{
  "n_layer": 12,
  "d_model": 192,
  "n_head": 6,
  "n_kv_head": 6,
  "head_dim": 32,
  "d_mlp": 768,
  "vocab_size": 1024,
  "activation": "squared_relu",
  "norm": "rmsnorm",
  "norm_place": "pre",
  "norm_eps": 1e-06,
  "positions": "rope",
  "rope_base": 1020.0,
  "rope_fraction": 0.5,
  "qk_norm": true,
  "attn_scale": 0.177,
  "bias": "none",
  "tie_embeddings": false,
  "parallel_block": false,
  "extras": ["some layers without attention", "local attention windows", "exclusive self-attention", "value embeddings", "hashed n-gram embeddings", "a smear gate", "an embedding shortcut", "learned residual scales", "skips across layers", "capped logits"],
  "init": "trunc",
  "init_std_qkv": 0.0395,
  "init_std_o": 0.0395,
  "init_std_up": 0.0395,
  "init_std_down": 0.0,
  "optimizer": "muon_variant",
  "lr": 0.00492,
  "lr_mult_down": 3.0,
  "beta1": 0.93,
  "lr_head": 0.0099,
  "grad_clip": 2.0,
  "warmup_steps": 70,
  "schedule": "wsd",
  "decay_fraction": 0.296,
  "decay_shape": "square",
  "final_lr_fraction": 0.0,
  "batch_tokens": 65536,
  "seq_len": 2048,
  "doc_mask": true,
  "train_tokens": 222400000,
  "steps": 3394,
  "dataset": "wikipedia_en"
}
Each number is 50 + 12 x the weight over its row's rms, rounded and kept within 0 to 99. Layers, rows and columns count from 0. The size before them is the row's rms in percent of the matrix's.

# layer 7 MLP up, 768x192, rms 0.205, rows 124-140, columns 0-191
099:36 54 41 39 62 59 46 67 50 31 46 30 53 58 34 55 58 58 40 60 69 37 62 43 49 37 66 54 42 55 78 52 30 24 62 45 51 47 44 38 64 45 46 61 41 27 34 55 42 53 42 40 79 62 46 47 63 40 28 46 72 36 26 36 70 58 66 59 38 55 66 63 47 59 51 57 33 36 59 42 28 60 42 42 39 57 70 53 43 54 58 46 71 53 59 54 19 45 70 45 52 56 36 46 69 67 41 48 65 36 52 59 59 40 48 69 68 29 49 27 36 60 51 37 35 46 61 49 50 53 42 57 48 66 41 43 58 56 37 24 37 42 50 55 42 50 68 24 52 37 41 53 58 59 41 57 57 52 58 46 34 48 58 47 55 41 42 53 45 44 61 71 33 39 42 47 66 43 38 46 54 23 33 46 68 49 42 46 54 56 44 60
080:47 73 35 54 48 39 50 51 61 32 67 31 56 36 53 43 55 49 47 61 40 47 68 67 46 55 49 32 56 66 57 53 51 41 51 65 35 44 40 77 43 30 63 52 58 42 37 75 63 64 46 46 69 18 44 28 50 46 46 50 54 47 25 40 55 39 47 40 57 76 50 23 61 42 45 33 33 61 59 47 57 58 43 73 57 30 35 56 29 39 39 37 55 46 55 48 38 45 44 53 48 48 42 57 56 50 44 35 31 53 65 29 37 46 53 45 45 24 60 59 43 36 31 44 50 47 52 41 41 59 54 48 36 40 71 31 56 50 60 46 50 44 37 44 44 21 45 55 47 58 55 60 52 67 56 81 60 56 70 66 63 45 42 32 49 54 37 58 44 43 43 29 50 59 62 53 35 76 47 23 25 55 52 55 56 57 35 46 57 52 56 51
097:43 68 36 74 50 50 66 50 57 53 42 56 41 61 64 55 61 27 51 17 52 43 62 44 69 53 49 45 50 63 44 35 60 68 61 49 50 52 45 40 28 43 47 41 46 43 59 30 44 57 65 62 44 36 46 60 41 30 62 46 36 63 18 46 50 54 34 48 55 38 38 53 60 20 45 60 43 42 46 52 40 48 64 61 47 78 38 49 51 45 52 47 56 59 43 51 60 54 28 52 39 44 60 47 60 67 56 35 50 33 58 62 47 41 88 51 44 49 50 58 47 40 65 83 52 60 39 58 63 48 28 53 51 39 63 60 48 67 34 56 71 51 28 57 47 46 34 66 36 49 45 56 63 48 62 72 26 51 43 51 53 58 27 61 47 32 75 53 63 35 54 50 40 59 72 51 56 71 56 58 53 41 44 57 54 44 40 54 52 37 26 60
095:48 39 41 39 52 40 49 35 34 49 51 65 58 55 43 57 50 33 69 57 36 83 49 34 46 37 65 24 39 45 32 36 35 63 42 49 57 52 33 44 54 49 58 51 83 45 44 48 57 46 57 53 39 44 51 37 48 54 56 42 36 81 72 53 46 40 54 63 54 42 48 43 47 52 46 52 44 44 36 52 57 34 54 42 56 41 42 44 57 33 82 16 55 45 40 73 48 54 38 52 50 56 55 31 61 37 41 22 49 27 54 60 40 62 57 56 37 57 35 49 36 45 59 41 47 53 59 46 77 46 65 60 56 62 27 43 60 29 54 55 69 62 50 58 27 67 44 36 24 45 49 51 57 58 49 53 76 37 41 31 38 31 69 55 53 44 45 61 54 63 62 65 56 44 52 63 36 54 41 41 45 56 69 63 47 62 40 55 70 56 43 51
102:65 29 42 41 71 38 50 54 55 42 44 58 39 77 55 56 70 30 44 64 51 51 71 39 40 49 49 44 39 63 56 42 27 55 43 50 58 64 47 52 51 42 47 32 52 47 49 36 62 45 52 53 47 53 35 51 54 50 41 62 42 55 36 49 51 60 39 54 32 38 66 33 57 43 38 53 39 32 47 50 33 65 57 44 55 28 57 46 35 59 22 40 28 35 50 61 58 22 31 52 89 42 45 50 37 77 37 34 43 60 67 61 55 33 58 38 54 48 48 53 34 50 48 49 64 55 74 55 46 32 50 45 52 33 53 68 28 46 60 73 56 48 56 46 69 56 51 56 43 33 64 55 63 58 71 59 29 50 31 63 28 52 60 26 56 66 25 51 49 38 60 57 60 53 40 57 36 53 70 62 59 42 57 50 56 46 49 43 58 33 40 57
104:63 23 49 56 44 50 52 44 45 42 40 45 42 77 64 50 57 51 56 40 50 46 61 51 52 31 56 54 60 47 35 40 38 57 40 43 54 43 78 61 60 50 57 53 37 56 70 68 40 53 64 43 45 48 38 64 60 50 49 62 46 35 31 41 75 62 43 67 37 33 63 60 64 50 61 45 44 47 61 31 51 41 54 53 55 48 53 61 37 27 62 51 33 59 72 44 74 50 65 44 63 69 61 37 71 54 64 37 28 64 57 41 46 46 43 78 50 37 58 48 53 41 60 48 58 46 45 38 59 58 41 50 47 72 57 51 47 42 59 38 39 27 27 29 77 47 31 57 58 57 48 53 45 53 74 60 19 42 60 46 72 44 49 58 56 51 51 50 42 32 84 54 48 61 46 62 72 34 33 53 38 43 53 34 54 52 39 74 47 53 53 43
097:54 45 57 48 48 67 41 69 46 51 57 46 45 51 74 45 41 49 33 31 23 57 56 50 38 48 49 46 44 60 57 60 52 42 40 53 47 24 50 55 36 60 68 61 61 48 41 42 59 50 52 53 56 63 54 51 58 56 35 35 57 63 42 43 47 55 38 64 34 42 36 54 37 61 57 50 48 43 53 36 23 62 37 30 37 40 47 62 69 46 50 50 56 53 43 36 58 31 63 61 54 57 47 44 34 69 64 38 71 50 65 68 80 47 68 52 31 60 55 43 54 24 39 60 44 49 64 54 61 52 62 40 53 49 56 79 52 31 42 30 62 26 48 79 67 47 41 45 69 52 48 59 45 58 54 39 31 52 70 59 49 53 46 50 68 39 51 66 45 50 20 65 65 49 31 43 47 69 57 57 56 76 38 67 75 37 31 53 44 54 32 39
092:71 12 56 40 57 51 43 60 44 41 74 56 31 67 25 44 49 60 42 51 73 52 36 50 47 59 52 45 62 44 27 46 53 72 33 65 51 46 52 64 46 57 46 33 49 74 50 23 48 73 55 51 34 48 67 48 47 56 18 37 24 44 43 59 34 46 27 55 63 42 54 72 52 56 31 28 47 53 49 61 47 32 66 65 63 62 51 68 52 66 49 48 44 53 33 49 43 45 56 50 38 60 56 50 51 64 32 35 51 39 47 42 51 47 37 35 68 42 48 59 47 38 46 59 30 44 36 48 52 56 36 51 70 50 41 44 58 39 47 46 63 57 33 77 46 62 50 47 52 63 63 32 55 61 47 39 47 45 47 50 41 42 30 77 70 46 53 65 55 66 51 43 62 57 43 47 65 45 51 68 78 55 43 49 62 56 65 46 56 53 51 64
094:55 56 62 74 38 61 63 66 55 54 34 32 59 63 54 36 47 59 59 66 62 61 61 43 53 51 53 61 45 60 60 36 51 51 35 61 53 56 47 56 31 34 47 25 54 50 42 42 36 52 46 71 47 56 36 65 35 43 57 42 60 65 47 50 55 32 73 48 44 38 41 66 53 46 88 33 55 51 66 55 66 46 73 37 72 36 42 35 48 38 36 52 61 56 48 49 41 50 41 65 49 65 44 43 55 59 38 37 60 51 52 57 44 56 46 71 32 44 46 31 54 53 56 68 59 55 69 60 61 34 44 53 68 35 51 47 44 65 34 56 54 34 76 47 39 60 48 66 54 47 60 31 47 26 80 74 25 60 27 60 46 75 55 71 59 72 53 34 57 44 59 53 58 63 40 32 60 31 60 54 62 43 54 59 47 46 55 54 43 41 46 47
109:43 73 57 44 76 51 77 44 60 37 56 38 56 40 24 31 49 51 70 64 53 72 52 32 68 42 67 59 64 52 42 56 35 69 46 52 42 46 18 55 46 43 45 58 51 30 60 74 60 53 55 57 57 69 57 58 49 59 50 46 37 62 57 55 39 43 42 58 55 35 47 41 57 67 50 52 52 59 62 30 44 48 54 41 38 62 46 51 25 46 49 07 82 50 46 53 54 42 42 63 59 52 28 59 59 41 31 38 28 74 53 40 62 36 58 40 49 48 53 46 39 44 41 60 46 43 64 50 41 42 50 52 27 48 38 50 42 37 29 37 30 57 51 50 59 42 27 45 75 43 45 52 60 50 54 47 63 53 72 64 53 43 45 37 54 32 63 39 40 26 60 45 64 51 41 44 52 69 33 39 48 55 37 53 50 47 65 50 53 45 49 52
107:59 74 43 47 49 56 46 50 54 65 52 41 33 50 24 57 40 32 51 53 39 59 59 51 50 57 26 46 44 42 40 54 74 56 42 42 31 71 48 66 58 58 54 37 48 47 49 33 59 65 60 37 71 61 41 57 51 45 47 40 60 32 56 36 57 55 59 73 43 42 71 50 37 49 41 63 56 31 52 44 55 41 34 44 54 03 41 55 45 32 56 58 50 60 51 37 46 44 63 56 34 63 49 32 36 67 42 42 35 36 22 35 66 26 27 29 69 54 56 45 50 56 47 47 46 44 50 59 54 62 43 44 40 55 36 49 42 67 40 53 47 54 45 61 65 39 46 44 78 41 67 54 48 39 63 46 41 65 46 48 39 44 57 36 70 51 32 52 40 42 64 65 57 36 48 63 41 52 39 71 40 19 36 56 70 41 50 51 35 34 59 54
100:39 27 60 58 48 59 77 28 51 61 55 37 44 44 56 66 66 31 26 58 51 41 68 29 33 58 64 42 56 53 42 52 46 37 49 53 43 46 58 32 38 45 41 49 53 29 51 23 39 57 39 38 58 48 61 54 52 32 37 36 44 43 37 28 53 52 47 46 47 28 39 49 44 43 36 74 42 51 43 46 05 59 63 60 43 32 32 65 50 52 45 49 58 51 47 44 43 60 65 36 44 58 57 27 61 53 58 41 54 52 32 46 47 53 48 72 46 62 46 50 46 45 56 51 54 29 73 52 65 67 66 48 67 34 52 47 30 57 46 69 52 31 70 53 44 61 50 44 48 49 52 59 61 58 67 72 58 47 75 29 45 39 54 38 42 47 47 64 59 31 44 49 38 46 32 54 48 39 49 61 75 64 47 76 62 53 43 36 39 54 57 44
103:38 67 57 45 64 31 45 65 31 61 63 56 43 22 55 61 58 57 45 49 42 54 67 31 61 66 55 41 39 70 43 18 56 47 67 61 48 41 49 13 56 56 48 36 54 47 53 72 57 49 49 49 62 45 47 40 47 82 47 46 56 38 51 46 53 61 36 56 44 60 55 48 83 74 43 43 53 60 46 50 63 59 50 44 49 63 80 42 42 59 46 64 76 62 47 46 59 52 49 47 52 51 41 57 22 54 35 31 43 39 59 45 37 61 56 46 73 55 55 59 40 48 43 42 28 41 39 53 66 48 66 57 59 54 31 35 52 43 54 53 61 45 41 50 63 50 47 48 45 66 42 47 64 57 55 40 55 57 47 36 44 65 42 73 76 25 46 58 58 41 63 22 58 46 56 67 51 45 42 36 38 66 40 64 57 62 38 45 62 62 71 61
098:44 31 56 40 50 35 41 54 35 54 51 59 34 52 33 49 45 49 39 62 57 61 64 39 33 48 62 62 62 48 63 48 39 47 41 54 51 68 60 56 52 45 58 47 42 26 72 24 38 42 31 39 30 38 47 43 47 24 45 39 38 61 30 67 78 61 49 64 50 58 47 60 46 35 28 48 24 50 54 72 47 32 61 48 41 52 52 62 52 51 44 65 45 56 65 33 51 62 56 51 39 42 39 50 43 60 06 18 45 42 43 30 64 38 43 46 35 61 63 49 69 46 64 36 63 21 53 45 58 47 38 44 63 52 68 39 46 69 52 59 49 62 44 54 65 41 34 51 59 64 61 42 38 40 72 42 50 47 45 53 47 49 35 33 46 57 44 58 56 51 56 60 50 62 35 59 56 42 39 52 63 75 55 61 50 31 63 38 60 41 56 63
091:44 57 48 47 29 45 45 43 34 37 53 81 45 52 58 28 25 69 70 57 73 53 57 61 51 26 43 30 56 65 59 32 43 58 58 43 30 47 49 50 39 52 57 51 51 65 37 56 54 65 69 62 42 60 72 38 37 60 49 39 36 49 51 70 41 29 30 62 33 43 31 56 61 44 44 28 31 27 26 46 25 42 48 31 49 42 27 65 59 51 55 41 57 48 38 46 53 40 44 32 57 63 45 55 47 44 64 45 63 47 24 56 34 27 45 50 30 48 62 54 43 55 61 43 43 60 58 42 33 47 29 66 37 53 67 35 49 51 50 33 52 63 32 44 37 62 38 55 72 57 67 62 47 47 61 56 70 74 38 45 55 63 51 58 52 46 46 35 53 53 66 42 46 50 51 43 57 69 51 31 56 49 49 44 42 52 48 56 42 56 33 56
102:66 52 49 44 78 58 60 49 52 53 54 37 29 33 38 50 50 47 41 75 45 48 75 53 60 57 42 58 49 34 43 46 44 64 62 37 56 57 44 25 36 53 58 57 58 36 43 52 66 37 27 57 67 42 64 55 71 52 39 30 51 59 51 62 54 47 41 48 59 41 37 51 53 68 32 58 40 36 55 50 45 45 65 76 45 66 66 59 20 57 50 42 50 56 44 53 47 48 66 28 48 61 40 52 53 60 53 54 34 67 62 37 58 53 43 40 57 82 58 30 51 35 57 65 36 53 50 41 40 60 42 38 60 56 48 51 53 49 50 68 47 72 60 32 54 60 51 42 29 35 76 45 67 54 37 64 54 70 49 15 64 65 38 78 49 39 37 38 59 54 58 48 70 39 48 48 52 54 59 53 46 59 42 65 29 41 57 38 52 40 71 56
102:56 32 34 32 46 53 55 62 50 47 51 49 41 51 53 55 56 45 50 46 64 51 62 51 22 48 50 34 62 53 58 73 67 33 26 12 56 50 63 38 57 46 36 26 50 64 56 29 49 75 57 41 61 49 50 48 47 47 56 62 53 54 64 42 39 53 48 49 51 61 61 31 42 34 38 37 52 61 30 24 27 55 56 64 44 43 40 44 55 46 26 53 45 58 49 45 52 59 53 29 59 56 56 53 48 57 34 43 41 39 42 62 46 35 32 31 47 44 41 30 52 48 29 76 54 56 55 55 48 48 41 57 74 67 46 53 37 40 64 56 50 41 63 37 41 22 60 59 26 44 35 40 63 47 62 69 49 36 43 49 63 22 53 54 45 44 32 69 43 58 58 54 32 60 50 54 32 47 49 38 45 39 45 31 44 29 76 63 50 50 33 54